Weights of a small transformer language model: 615M tokens.
Each number is 500 + 40 x the weight over its row's rms, rounded and kept within 0 to 999. Layers, rows and columns count from 0. Numbers have three digits each. The size before them is the row's rms in percent of the matrix's.

# k: layer 8 attention key, 128x256, rms 0.0526, rows 66-127, columns 0-63
# q: layer 8 attention query, 256x256, rms 0.0562, rows 67-127,195-255, columns 0-63
# v: layer 8 attention value, 128x256, rms 0.0586, rows 0-5, columns 0-63
# o: layer 8 attention output (transposed), 256x256, rms 0.0559, rows 0-4,128-132, columns 0-63
k66 082:528504511524601471537456419490515550564505502500595475447534563404497477537442481502552538508514481441510532504517553519544472522543476570509558467453466472487573509419499579494490475517497486
q67 038:512449521527523469511448523479512479555459471494508489542382594510470500544455422475471503525518530537528447524519449474468506541490499520480495462570501447523479499480504538454475504466575466
q195 059:505461495437530521455497492477495584449480477547482536501466586465471509572478486495514539475475500517451479559530444493481629534498450476485572475605479444541481514540464489481478520483445538
k67 071:485434484511527540431525538520534469433524578475456490530516507521448468495502548501458531474533533564546456530480474472454464526504480432523513585518491486515463462560473457508515545554511488
q68 044:523514509510481537512528468455503486507548544480519476498550509468536485425496500466554551428486447463513536480513559540528472474558526457493523527436525579455556502500470495505529446530457532
q196 082:545554479498506534483516452523482515570463504498566474513470459476509533530499498479522496558465575521523517435489528538507480468464501513555506466514473520521536474430504533468523445417449477
k68 076:509523543561525488457455509521450488534500511441541498438505458431438499524430473469504465519552522471577568439527540570540508499486483471481517412506508490498544520508462533462446486480455526
q69 062:503484508483596495533503473484479524491525474530539570547395443556579474479489515504519500533488542472491548517474516513483545517588464560461473474511563468585532460431510458441492455486464533
q197 098:460480532542456400529429476488487507460443451464484516477592561498447481470473436480567536547559519512476468478517516444514551501453481434549397514509572498513518500551509552469477497498479474
k69 092:483499469526530527490497605511457427487461529544479425499449536555487480511507498530591516479449489447488478510472463419424507475496508481464519543576507425503526465531479511513499500507556438
q70 099:520476456477488475508532484493504476497531459504549441475465479549474519468495544485595478399472475436526512561476549528504486506496537399526528511553444498453485518456485524475429516507491554
q198 097:495587547435502446551395484575457451443490555505549481488502569532507496508547497518527492498544520566477445522567514490446500532466471488543444437475464557540475505409510507440546501424458462
k70 092:483607507543509448462487493497462502539490481462496486510470471520541513451518548508495473512480465474521504439478583524520449501521535469507501571498508543511507541493516473542555479513501448
q71 084:474485469536551530513470507558496526500502509514515459550500466502509541482530506511451572492482506523499504485536516514532430504450555508529539541451521520501509492492513549524463529549529489
q199 095:520599538482519506459551491511439495530502534523561485475401469514490547524535510483524506481438527441525530481508512545480527547518477532465520455446522468606501469538587529524442616478492450
k71 079:527466528528532480514486459453464490478473494490571449558525477398500490555445534469470505507491433527541549476490507443468486537588480467557569508424499468504484476463538562475455412575541432
q72 109:509513505515558478437552483510526537546476559505484597468553495494468491473494502407457461512487439480507510503532467480562506438450568515453540488426492424538500471560485525524495437529549551
q200 097:538506494548504561478453581468483450580496479490483540497525485457544521509500504447474395458478499479431497515483542528540542499554547580541492541456525529467396500451494495443493434488562519
k72 092:563459454499460454546492456521540479405492509507482502489480441507496531450460519483467564539477507576547544488522453592489567528423477489529538433490395528570548429522547571496501537554543500
q73 111:572559503518549543504521450532462477536460476574490604562430468437487520550480483453514550496492543476542505527566569520524451495457448575423453454479474495570479503525452483516529513378488489
q201 089:547482575515513492489451553542520494538419534442504522511540535486485512497561506519518474492470449551473502493414481514522512483488484560512487568511521513501516506495547488530501499514539474
k73 089:501540449586501468544493476511474512453562469544547466469473553468568480564496442478419504490486529442559512487574497487424553483532481503470532500507484410522477483521536473525545463525547490
q74 108:512515497503463496497470543434477487547492537533499509467471512516486500457548564515554494473494528533562508565471510550466509489516499491484496595566417524519541453469380482452518495437448445
q202 096:461444486546501486536479522517487433500429540524510427517469446503529548482540470530442484456501559547500477479528457545503632490516515445480496490485452534427453464500496509517465542432495510
k74 098:437528507538528518431543459522402544527507508547518481471457534450514522540527554437487434515520564450552528522422492502525482498470511432480484426506498507459527497519466501513483512482425469
q75 095:528549527457481534415476477459447470546558456468504490509533474591455570460470513545534551495437544499522501546482556525463382517482575530511528551399500563499518513545476482545449547441513445
q203 095:521504487502536516505496482481473473516476493568589479465478451489411477499594530539481467432449459500442466572463486479530496445527479510511474446479480474475502513480484472474559512624463483
k75 095:497507501557502450563550478496511558459521535455498513469537468492483489543485432529501437535455470502511556520512500578469473415530525528505528490523456545547510513518528509550484463465563540
q76 104:534500516453483538405475570465536472516532486525585558562494448480538468482505549578549488483473526576514452525516535535466424540463551524508537484494453514460471475434540471456501565464561501
q204 093:486505504514513487494472506576457537429546542422550504538512466473506457497515470465534524490573503517490501442466486540451512473537540541503527512438517528557569491543462467464483491513511433
k76 095:488447526500423526509493479447468495482426439524489563525570533468547493524555471547488505521461498492458488509461401444465528428511446408510458481513574503478501464540519504464477473524500439
q77 102:525524487528542510479519466494545491477546459471476421409466531564490480488508464536478479457472456528448541473435599562557513523502553432558529519521476562472492467525608625497483471559532543
q205 101:452440509428502516537438535468513495500463446498457533530478488504505463484579493478531546434506513498496434483403501475586547528428542498559536540470553423536481485477554502451477427543477537
k77 094:563417500512561534458482551556494524515484529540406472490474452484502449478456461489490496527494586493448524540464509519567514482458517509543501465465531447428511532513544487494504630515543487
q78 119:504496533498502531519489476568498457533536508499548510596497538565509454496504447514476421533560547500598447542534515466564476527508546509530464556490418541511490498505490545465490490539462464
q206 101:442558538475536494426499472470447500470464463465464481494479577515496484472401504482524525601487557455477514515497542506432486467546494484517474448472531458461463477510481588491504508471578480
k78 101:495504474466543528542534462546547467495510557509502534517525515520510508493459482497471485479520591532526512480480497546442500438436485532508491512507471546458523551499477470520529425538432487
q79 127:552465516499568525533499458524543458485437449546483446490439462554456538562544463527471486516486531484552456500467488472547499559550591500547459566521507489613521410504494481536474514469471484
q207 093:525493518428455497507497512527589548501562402457505458463485524460516554557464452499534460539429515545443454475451532461528517476466537449492438509433529521495490463542528474464468470482434538
k79 098:487553506497509501432513495558451460499483514538525532536534520515509374436538557552554468470512517485517571486455564487471471483515516509478565553535520537525560561520444486512493523445514558
q80 101:444448487473544496468442471491490502470518543554536426568466452586495525516506448523499496508414450453563510463502476490504538434520478500543424501549508478558503472510509498459463486500440518
q208 103:459448469475514492458523454481538541497456537485477476495450539543497525501502573492524571504550571529565603477573521506500537528474480541458473514582557494512433512550501529536427544498493520
k80 100:525482484428546534435524493516469401497540447538542510488600436528529506451440491434468525478527530547490542527512479475525468464442486492545438458453446521445490443529523478379521462463523524
q81 114:523523478529440513529552445504455527491541446515531469487540479454479517576472471520466518511484436462490476444608553466523523515540487547560506501502554503485498513542561500520519470557488486
q209 095:525407468503488521505497553445552436453488480526499498523473520442496476483511511427463466477522452437493466538524492464566452510495453529508572520554450480491483527484498543498514428572542538
k81 096:474564509532546482540472498466474513530552570546510437499559421478551472539533515479501422554523409465531542528443418530492546505448518511411428549492509450523489515481468511450426500589513491
q82 118:468485520487506480494508541581515585522467455457508505459486524459499504539536501500532559511471554530492494485437518529483486522458481479492513466511504431435495435435507475481531524533428502
q210 090:580505501517547568525451504568516555503519528546432420538435492483541518434493540526482520470462519509577444426454509499473494537457461526490430456601463483498440491478432531453497505545480491
k82 099:511453476488454477520477570425550488470462441425435509485542532524452519498499576459555472581540531460441515518513484540497510514547533504455492527451576496450550507550514526453493465450468488
q83 120:607533503444571511460585490487553467552474540512431505556405445397570561463441567507483631520433475529400518501587494531555563573495529560549519509507500465515478455527482494579495541425474473
q211 093:489486526539517515507451520423436436484536552508411469525556511498433547439511476537463512499454471450430492448520528431515527513521506565513480549484507508467526440499518488453544498526512506
k83 096:518503515524459522507425583509513510504442517522472501565437499473579430538584519531583524584478499458417499534499447511478470546517535489486485524495463436505476479571561486593550512444451456
q84 106:504540551467494426442524492484483453501466537434464488523453447493510507430566538541527502476478511497519478504438523546526437544487496499536569514562486484536533528457439470498541568491456482
q212 098:540502544459537487519448553534426482525501486519541504451514518500472476499528463457429446534577549500387522502540478568548500503496489489464435472499467499499527509516493494514532583558509521
k84 097:530497472500486464563543481435413481469493504436551458558506517529474591568439475513472531518459509451551522471496503548513431499539399528531594538489560526487526438509505459482522503476481467
q85 062:526510457452518531505563477538493545602467489571482536466536419436540486616504459539460487534479467440474458489572505471523555545549516501460482446514493484540464502511515541525482441540383550
q213 106:505559514492464456449499467523446524552486486476546484475597539477477570562473515502581500579474491507519501492504550500495532469488483453528484514446503538444552518508466571456454464513408421
k85 083:518594553538484507494460486548442534554477507451541561499547478439474504522472533418506479548485595471526506472465552475544522473536478472515485465497483489502578530495450556574457496498511488
q86 120:518534533531480456459453491503524500493469569471530564440576602497549436504453471503482447503496496499412509485618605529511484490506494546435606505459543456500497499487463477454494563486534522
q214 094:520516455465483530500547460598447527473550507518545517426607468451523525557462551512453454479504494483576527503475534496535508459477479506495512529442526547487488516476526473513500494427467446
k86 100:509536469506457459503554459393523453480521485416545455529441504481536424519483492496505531525466503454553488425516530497444459499426510528474557531445532449508468474501531450489479455555528510
q87 136:510510518490463546571472519526499454523579527551492507531442434508504490546509434534494479538549571516530565498520566519506508513510428449504537492478496513559522570491519515465497526514468413
q215 087:517456409492469486451440488491542565526457585481505435490530555479552497515478546499531479519420431505509534511543478483517486426459456506435440502429549453494528449544476513459550470482553484
k87 097:603551529470536511516554514517506523535516453539531429456521489520524511510477492470484540561509489506419530478501533495474532538528489495526486526523430495486499560457516462533511555458543492
q88 078:479465541481547582409509536483564506480520554474535504474461452555562501456492529464497452502446427498518469477462454455534518449539525462495549525510525504493458435456509482468489520460523499
q216 102:480524551473534525479573558537511476495567532468490488494522581481487509513431570535463548569537532500563523513525556483507462464493460546473584543532540514511459470510454536541509558510546498
k88 086:477472496489477522512565608508458425477518486485558528538524511555484481396472511544506544445551420566508470479570417489439469600467506427491493563499509491486478471491542488519567487507512511
q89 105:484495515530499496525438521515429521537455535579540476508563543509443496522531564485553457416520520480504500494504568524421500554445452490495503385428502458516521552546514513463465548513592524
q217 092:521504477489459542483533527491492479512540556516512493468408411475473490471480457452478494470483501531473487433533461477549473461455471525497503482527524499495511486460510474494497527495469472
k89 085:475454516470530500525514514469491574486434513477470499455503478547514496516483510523508492451504421520519504550500527518462522518484492492517529455412512521518538506500493491452528512562584550
q90 118:457538556484507458465524516430440562474571502461472491461542593510521432465502473401523563545524486565436553490540521481477481499495495479485502442532502470438544524526496519464467509454507497
q218 082:576486515558423531475431550478486577514500429540475486516492508479441553527498452436474539539475532510544479472543502555464527511470421495564471499513480478562499415531443483545507503554552537
k90 102:496492508563509473523529505501531468571465498474517505512495519496593442503496464600504479522462418593499494473546448528477511505477472507522477503527513495522525493504541501501498464530465517
q91 094:504432412472510523484408462405508487500546466490468560492522585530559555545498537517532483461532509515516515548504488427593477512504503469524475554451503517482438511481514505551467498447574501
q219 089:425453483499498439522511519450488573491552505564486521493532447429522463478561514442469468483465530520453535536566429567468497432513490505567511471521472481534435495487489512521491487515454518
k91 092:487506491463543504489473456524454477467539561481548469455470460512526518513517485514455514464494512534588474542474422525466485510572576550515553512445535545550510474482473496498517553445498464
q92 124:496520532529499499496510508551501515431504591526454431498468469558442517467504527476510492500539416504556586487493535521470450489460497542504480475544511451539566488517522508409477525461483490
q220 091:493445472511505528567544521444541455520556481489515533513472407544468448437458495410404472489478548537524524533528543514518506555466508531463545556507554568567502464496492523486482532531440443
k92 108:562469476458437463488516504475497564437491581461459446498613459585464455514467505483477432493476428509585481504543523423535501517483539478527453487530511528505515482521544471530556514526535603
q93 125:517485496585431505431476488466475501454485449484530519477488516511580518483541469519502488503567480472471560514479406492477522428493501522487470521451448433494551478540503475494459479537482492
q221 083:499531544503442471452475559478454541552557564512554563526504438502542484481432449514528443533499512477474516413433463505460442480483552521452582462525533573496452493449461486370519558486447613
k93 104:517446514513555545555477468443470449502465553483495451483377550491501465483491465550516495512433528463549465601506545517487500471497517469491441490524404445411505433531443521551540471558487507
q94 109:509562572475500498441469467469453478515563450423543596484550525527490514453459517415506489556451506582481475435511468423550483488442477498522540476490461493570429517484497499465508470464505543
q222 094:512503497442531535468469506611507509488481432587520567404441478470514544439464532532539458431527455504541505410499531497434478459441525597476504533468497479494481489497501555500533564483534495
k94 100:454517472473533482520507501519518543505499500552478469536412509458568418575457488449530523548583436512515572437481445523496475468481447562500570484453475515582518506530442485500487497563567491
q95 133:482482505538448458419458493420509465555485536489561577502485535549483444408495562502563421468534557527501489472581559562507477491499603483565528498524450549462488455544466464516532527507506478
q223 090:510507507539526512427541575587489505562516507512486498493478435447571532444494541450479480481529499451556463524522454506520527522511513548514554512523480511523410476448452549496480497563455507
k95 114:544482516497478538555465450508527536528471452529488437465433445530489445506509477531513572529464406527525535536536459480483465471590570493579529490502477491512522470482505511522493494526463529
q96 120:478558528581461526458517503547526439498514533539455477480406464534437515493500473493558544481508543476492528471433533413511499459538458527543524532476479485571510524545501494449501531487496472
q224 091:525513480481521521430521505475615535543448463571455535511467434429515488564552436478519424447499376553384510583494508467548531482525487539475494426474526564519488502523523568484526507431528543
k96 101:494506485534449477465540505439493520474503544409455532479540581547436440529418493480485543482514487534526491456534533550579490484573528484532572535538554500541523479517470495526494508504465472
q97 109:469555514518502430566459418498446479518489567526523526524475496497464503506480537555434409497556482473570473546528531530454504548469526524497503485513564565566475474524628510512525507476506469
q225 101:454468443502489494574547476510491479452527529507535558481475452448547526515500476481537411526515486497527557452556486468472465471580495519520487464462478506532553467534492533586509427531554510
k97 099:464524449469548488516418556549445440570486488423464406460460538526508475464501487462483518515454442516494494488476615483557510484490494557533526466496519516506460517432499525443504545504462522
q98 106:502492533497463548527511487479548562480539526490457478482466450508548480486456506538463548491465447448470519488467536492444492534439436535451428521531493462546482484471552489528470517453455528
q226 093:538473400543509487418580475472464497513508502436464488478451459507478546456493495510520548494482504493565507474426514430499503479545554411528548552466571497554483503517509441464511527509540537
k98 100:463484498496491501581540505517549511451511517445530553495466540536529471423496440528451538498438493458457479546522496491531480399532443533468479503587475501404532488523567570506496490560506542
q99 112:449529520484492471431536466439466487460481505430454591539551554569537506466467444428511447536541552593498503418572465451547506456538536473499551488487537497449514502608540526472489496431481460
q227 076:446537467540476501533519469474559447559494435507564505533453529467531524488482480471484468501492506475480468471469541485427466494441498466503494489518547486509516531478461468549533541449507476
k99 105:467453574520540492478536482528531496499505541566487528524470473527517474495503509546468453477489519517472594462523486485500498470508562526439452522518529465557551511501549468433549534515491511
q100 119:513503531499507465571502529461487576454469471494438522583449517543483487512525519482514571478474462457552447573490457476465490501466481463541471522593495420471518513439534495512487540505488440
q228 087:541441474474539476469462501542496523474498463485509430461528498529497542456503449469477493445441486510409504538531502592419515406531469480390519492472499489529526542472554463459473455545495456
k100 095:541449536495500517517523455488508538463550454562486475471455514531453439523522490466521510541555519458491468456491469504488506491526539535535422474560486478502516483576485488534540524578601519
q101 113:512557449478569531480542507580405451516442485484509514579501531502503470601512481519515438453482548497499448489437557452491508492492544470456546570458512446557486462494450453540496478488531503
q229 091:481502514452477526442459508498412529516487473530513546444524461530417533491534474477465498512500496466470503517466450554512468516520509500535487511465586531476496500432488539485490554517483537
k101 095:505576441438570503442512464537464505506531466429420510532467519576502466472559487447523473516494486484506485459422508433514495495462565520506567494459515519455473541476498493553506546590491507
q102 128:517517458547464476499513552466448538545444572468522494517566538519438559614519440557450555469484436482500548439494452518454476481465490519507495554501521403475525524480485449509537539511448502
q230 096:543524477584525492472504504469553509488491541488392521473468568487486525539479507490521491518446515502475516536525470578534531550507521470471475561481468507455495438471472523534539507434524542
k102 106:523468544507490455411571457487414513436470550470440540509482524511493568534535474575539476510544503478505518481547551416415511490411493523535457489478430497495527529543510453451510506565489491
q103 107:486472472469469464413527495497506425511495527522529447507518422459463462478490504478498404467472539506581459445628526550505501564546558483478514524479515550477478461443491471453481526541503539
q231 098:496503539444408440431486501486505543463524537425542542540482546585493460499521513581497464537417524528462525503466515458469481525535555468463519498468550481512508500476537471454539470537513502
k103 100:509491524541500511440503491414525449577468457534467486524534445573459530481466484507491540447492543559490421465557480523581514530560396443582515518476451553489496463440507482454501493492512453
q104 113:550490477482536525569446528469583406489488489492488545497472432450522498492520539482514600547519512510453449486459477484551506468467466492524548497552563566480483489509487485558494519462487488
q232 094:487486503429471541499475537530510574531471433532550482467511529488565501473501482463532595545476518492493510417477483510461490463551519430540554535488561503463477536563515515455578459505479506
k104 096:526450552453479517496503541437557458514487483477479496475533485471467456500516533530446556547506523555476489481516552557482490519488484500558536451523593570472474497522465528535458531472560408
q105 093:458530515398563545548457502468505474474505445480466547439418481532530530436505491457514488462457502494541474535421427501525512527589586445565498491467521481504478481493458482472524528468486473
q233 127:457479511450533558569485519421501457451488473576438457522487517520511478524570570514458508476530484516508466519471397455548455523497535503449471460495489504536444466493551445527540575521494538
k105 070:503582472489596520479477580454425512572467420488562590491484424497422511465464476455520478494477536479484493525465511488538412499526532483517532459496460447462441487480442559489477509389469447
q106 120:472567521504473461399548548506403517528480521511553502507583543515480529437493441488568469533519478531570422484505475479438486440496545450490454513493485484485521512488432473473492503524503472
q234 085:497564508501488496488437456539471488487562497477451523526494541518464472538448486502543435514497522570437555528593490569557553481433540494533532551508505505483461483490470483495491458486521499
k106 101:441503498505449463568472481465474520569401503526538475533563535441553524538489484513459557543488441510559463553578513499430554472520532527450450507539567440440546452506556516439590485475464491
q107 118:494459496465476525521471537537475486433485485515452518507549562527479507492458486514552609522553504491501518452480460432528489538460468555485446478512441465502553448418445502485491496505473520
q235 090:522528420538523474521466500520506510506485534495477480471541488462491523521456516501468491405529481480503497543509462486521481497515499543457542484471536499566493500425455498562462525490522551
k107 108:600461510455525496489574454501454491446475530574484491467533541416554496533467537454584557571508575445505481481467504532551495541526468482529471457515492521504544509450523571493448423513419550
q108 116:584466556500512508461531461466458570457533486470551529482473526479550519542528487448494348549510505486597564491526486526503516450559531502482485462368465466458562476497504515442432468492511502
q236 104:548473523498481500551494440505430529475459459454568476462569576490525508446502510481491427534549489468514488511561544513483541483490493535492438454502509518476557445481522479463538463542420412
k108 086:546471500549488563483558543510526465441553542482544535559461422518499481538492469480495464505499474455537420516433507487513470474545497485464478480483481470491519460522530490491576504502533486
q109 131:439513561483436563433540519493504507496502495483514512493503534444575492503493447552473499491544534470507476493449492498521504438582477553427427519471498529480485530445444524509514480467461512
q237 084:433438521484464445527443412463487523519501447479522538480536500497495514591528549529540515489528502524421505519463517395592525393524547451479500494495460509421483551432498496449558532500490482
k109 120:481437474513551562487551576554537497480537525583451472492467489506479433446469520583497479489565484501513464500483450450453411443526462421522461543528515523530381506550554491523544481445476555
q110 115:550536457476547553555498499498482534530521483532536544502544492474452465552535504427506409483465469457495478492488487493506453578485527447430490437505470528556484487446575481480451508455579541
q238 095:496467520509462519508526475500509550481476555448468457502638531477534561546466543439483532472516494516441517515501533510459519572446523453476496480531554515531520449494494561482455428489539536
k110 104:535538474466563538485441538499524523524555407531443539432560503564515546538551446474564448558469528457491490461518531488522528550498498489528495451507443466493491458491437454553419554488422530
q111 112:593465464579505539500486496487517493505459460489530573492529468521490475510494516451564435589556494462431570449476561443476528496489521473554531479501451526474543512498509524437459467556550516
q239 096:564559540432451459556485510501510553547492534456456506474553523427463493479467482502523530501516549477482463476428490554428469529455503544495504453436512504499493561524526503513503447509493477
k111 097:549378435524503509481499549405570528513500490518545571535538546525519448568491475507478481520514454512467565479507517493491537507497540495548533539555460490387455515489514442479476486539572498
q112 103:454578482413506491480494452625449502578461413553466565495575521517492545517493484478511542490488525507566408505515464489569534497462495485435528480490537495507535529461500470515514504492437512
q240 151:559557520573478431503503423547455535551488509476570526485481508436525526570504520492539476509449546522494507454553583529522514498457491500488508438479464564481540524422467556469430397467531421
k112 088:480466475425487511462553544465506506487534449539424456534512530565508459458508475476467532446529475565473456559524458542455488478457490500432470557518518503480446464532525446539512572468457531
q113 112:402588467417537526485521514457466429531505534476478516529410493550465468486519501513543514471484451484485519483507364495479452506556482457463497450461515522514447527428498534476532528429558491
q241 084:479467464520537508467499542488510530535497401433508462529541581475522546443482467443480528595479479508505498470505496463542477509478518514470476503466452453474524463504466472495501437475502565
k113 125:508604523510516466558472479500466520508520527495496533467482559502497492483498482441515465486452535467497540447510502514465475517505517470539540462468511519534509541401459554478500470417528428
q114 113:500537504429555429587534479529487496525467523441522547500575528479533463588528473493574488415416555524518395435532518516519522551463554489466520470522511466509437505457513500495504456502564500
q242 081:462478504496501441500447467534508549506471499466482511402547512490491450421480522542543427503569494485441560463535407533512531494512540498446548547466487506454549542481449572540511484473512545
k114 141:456503435474530540500504586514513430468506522543467482538477520596507470487555569466504493465515491556517445479442482452521427505473557535497484554505479439488447408521498408454539539515510520
q115 110:491556544470468422489494459593535463513482545434443440487497473495509474528499510578483465451497462520498466489536538601482483452534488545448556535505547480574490468438548461561502498517503509
q243 088:458555548487534524465567515480481517569481455455527579494470536568555505453499483547481538519407504511507435494496549511487476560541513464445484448461419456463524503567481458567501506526559587
k115 104:512567502465500480514513476532511523569423535493406478501456512400451565592456499525532445486486492471515527436510524421494536501510464589498559508469465539524509482473505547508513473538462451
q116 112:521449499554492552474540510544531486491506503468476509553515432547499479559455463469553535576503536499462512432524485515404451508405515492524520505531502470439541512467568467513497434524500536
q244 105:500474503528469551546547533397584443502449545436493453535498522492461499546534480543495478397441487497484481533532469472466514518550477524593505515457531425464507487530449463480534611533459506
k116 090:554566481524539473477485433501488501543493470532533538535526487461466552566463469460545472553515566481521518476592534531512573470486516461549595442491512512454539548432509542464472447529499525
q117 113:558481524559450513493552534435490583402473463538511546451500530504508463427526492465539423464469471549541419517538519532442482510527533486506416553488458464499537480435508497497436511474549525
q245 085:577481551461493463522484443449547441584490510434427433455520468515510503437478469496498441449502531473538472428490485470543427540448490488428534499474572502544507521537476499484544465523479479
k117 116:547532515559516517504563455496463580516449487524489529456511448471480495529478451466466533533442523452454514502491564595504521515530480516490407517475442447499542499429501583492410526489455508
q118 119:589486495529489526618497450501559544444481485566452547488496451498533497555580503489499425481476472459450464478468545528454503600466445506560509434495459506536470518445493522531436485465574461
q246 096:439553539523502452458458429503442576425526559499473569482463563473509507492502439475523585479459505471521524501507506434499521413488498529484570540521500474551478461525484558511461457540556547
k118 112:545420495455471515548521520457559495439513516493484463492493504522472478520472517494459452507465478426460478502516487473523534570482500433531489437517473523443508460507472493458481518520564489
q119 119:496463513472527459537513493470579458488537500486514506450410488501460513455467504521484427451505517471434503495545546440411532529501549510491545428527463531469429493499468456519487568486508419
q247 086:422476505503435482538528458449471453522522593526478489532576498510437489528531463482516498477517489470567502498532533585414445520520466458513510458508546549409496499461564437449556504508519480
k119 108:453432497432484479572531474429629485467587508519506450475391531507506497477521485490497485486510505461451448522514545427494499457513476489566491481472485447518499534535491549514494494530557564
q120 118:482541509481512545471520511455560490513498482527508463438474453494448466506565473391534505530507511458483431481567444538451489456537491524454572515471487491446486507519450403457469517533428438
q248 086:498428440505481539441521562478514461463483510512443432446469526582462474488500473480493409491493460478547494498465555530369487521483486529457581501437501500468533519484579581479473514404502524
k120 103:446489539493504536514564484529567486528486418466482494442466524445519505509538450502447541531478512472488447482513535554514455483508479539468545501466468487501533522518444460487516552553471411
q121 115:531496605527540601452523491488509511529453519558464513505514426486514521516552484493490583584494546535465471507516485493459502507525449547509484464542452499418541483458521516478508503536426498
q249 093:413525511473459547452542571412476493509523466534503528526545469514529527461498569438532501533563519501483512529510510474542462516484476596529506522394464554461482498507431450474513506514429557
k121 110:582527582491483504463446472513499520503504566469470524430534469440468531514475455488485536494490526453505516443451525516469471474509433499504528464493451500438588522414489542464432492482473430
q122 116:499528564491551524468527439589517510518556479491510475472483474475474512503577476488415473487459502484549495507499593588531441438476517539488485492477492480499496489499504584469525507539489455
q250 088:527523501517543572528505516444479471527490423590510493519454484553533466519458507500433470503458520480508541491500552516530488535514580497524537430496499533465447533488484474482472555502549542
k122 105:518490582526493473476464468561467452543512503507496498540528439461510479552502461515483537465469470471525519480471549614501524472530485512536501549517493546466538484493519540514533472487490514
q123 119:566438496541562534505513529451514469500515423536469463491475497560513512497465530468533514483525552496478513484565508485575452512489543499501533459487488429507529402520555487578531513419525448
q251 099:530485488529433513452493524459514503533493482499404448523472546468586497445479559461521494471458436510479573492417549446537502486493553483521529444527469526503450516480464457471515522611488498
k123 114:538519546496504460551551469503463445547468486453510513474578501473440524504496495475489454546505572500542529539498569555534586502488529494507526498466494475485569457433508517498451515448508520
q124 115:548482547553489480554518492481579457518533509452446456546473544504491495469493558614507454546611555495460505540586515545419493505554494508474401457522555565470501457525564510551469498452534416
q252 089:492534526509475491564449538528535525533521469577491504492463540523524480547468490487522527513510483522505535492453488467490489575548439490494479554487531509464472547513487491525511524496550521
k124 110:501501494470586512503511485493461513451498504528474492520501463534496465423532526525482489471582507550491496498528519464401495507514528530528471528527542547541427434527561477550513566446478525
q125 108:521551556456476590439596481482544536497521406431410478424514495456461490487516515418490506562454531493511461423471512541531499545548511562439466445456553488445517542495491478467416504525502513
q253 096:587504472493507425522492474487581496488475461512485442523558516500603522589484523511495493490471513462534506546485476507520449539481532500532528513529464497572508532508537562540475457508570535
k125 104:490534556469459517492570506484518539472514549535513509467430418518432414470553484523512447525525457568432450467531535555484509510555456604453469459409512487457551519517548439437396492521494495
q126 113:529470438514519460499517465502496544519507429508470492474530515530485489513545543508511463456475453480522538508503575494481559485583507412502514514438507518540505502575508512547454474504542570
q254 083:478522480459473534557467474505505465480469441549565492554517588513491483430476528427409554541499515519495454486396509553570454532526566507507490493583444470440537531498517514469506495488453460
k126 100:489502521536560495468510539397520507491509486465495524555545468511457495492484487487562485474464429568465525455500541531472536508575438444550486513462553557544549471555512502536545485448504505
q127 108:501518532536446489455516513519472520454491448495484502526498483497490525459501483500509514525522495544436524505577539524489505533508444554483482459492603568423562476560531496551512536509492529
q255 094:567527491506455491492453517508481405505550547535488553535498504543521502471559536488455471540525479508507440476511543528385458488524567508430514475554493514502491553493342489447471474436455458
k127 101:487567578527463499497520405548484518532413479493536444469540514405487547474450467549538568555505484501486579550537561590568522509481455490459490522498548567394560558519563582532468494465480484
v0 103:469448481564486496469481513547473466519460475532454445474542442554487515544449548508450565519480555460557540425529513532503457481454490520566508496586479466497449557477498477516565487464432556
o0 076:447519486488516481485461492468469571513568449477525573476504499441497487511514444443440442566480496546512508571504499472455486549547562465470446548479449553530512454493467505533467514489492480
o128 112:520439505506484431496511482552509485472483576503395537501561525538515437472454526479536540491547511467497546492460372413525537529457486459535539483502570508528485495496467445522535411503495468
v1 096:482484470480484465506488440537530496573521456482520437538447488512534503474487515586542590522488540486470529491500514496445487526462567552522444468535515503472529480475571536441511572501473530
o1 089:472464462506538472566451499501451532438512514502521553454551459501465548508576490483417481510483445491523469504534454447537579501556497455438530496408473497544480484522511497499451449496505525
o129 111:457498529502461451492541549557507530534433521472499470500524567424510557502411466561559557538508525506523500498493492537503501564468502533530529474512532461521565471516482456573514499549501493
v2 097:520515432447490496443522530466495479435510443500469552486504530516457448526475513487478451524533491573537472530537442482501528542528422433495491509490487541490421453536490516521432477413531442
o2 085:485490504541511521581453477457501449579500514514524479489541484480464577536523476498519538487562546480479555479470516450490506538479456510531562469521478481540534509450497423468598525514519499
o130 107:459449452507460549547508517534514507471478472528553494506530492581524481501522438506548460479471475537460497494479470477494498468521544491492440487464499523450392478534505547444430495550516474
v3 093:510505430475500476528501535492557495510533497426536482481543547524516473518481481436554580576477454516572494532502490516544453494440534465482465389489483490513536500415509472497492492508506524
o3 087:519498577481476558500512509546504485476512494478495495492512475477473529385553514560421529511507501520466410560554489506478521474564514485514463538503507475533480522585533567455420575414529423
o131 106:432504467522475477576533486485508415476481479572558514470516514496526559523458427590556500449479467499500555400501596536573473534485526531526541507453517497497541515514435402501576577538508561
v4 099:470519548486497537499502488570497504518428557536490503568447458519517490471461496507509448499480474419596599491593571480497580578556477517470516494485507422435450437557499462528467567569500483
o4 096:542471521517519466424444475412429600447532453455544470460542523437462504506495506444481491504537499504489396516479441497513473524511490483520484542489424582512457538450535507542575450478464547
o132 110:509533477534452517525517479558508476492449548488450440530542449562594461480498527500485473578494534516510458541501540495448489497458472497514537486501491424515509470530524504513471422548557488
v5 102:483576509403487474387531422487473545484562465471457485570584523488571490473447477503491502518503488486502494477579485528536534477538446483488471534503541452488483519542542487457452434473495542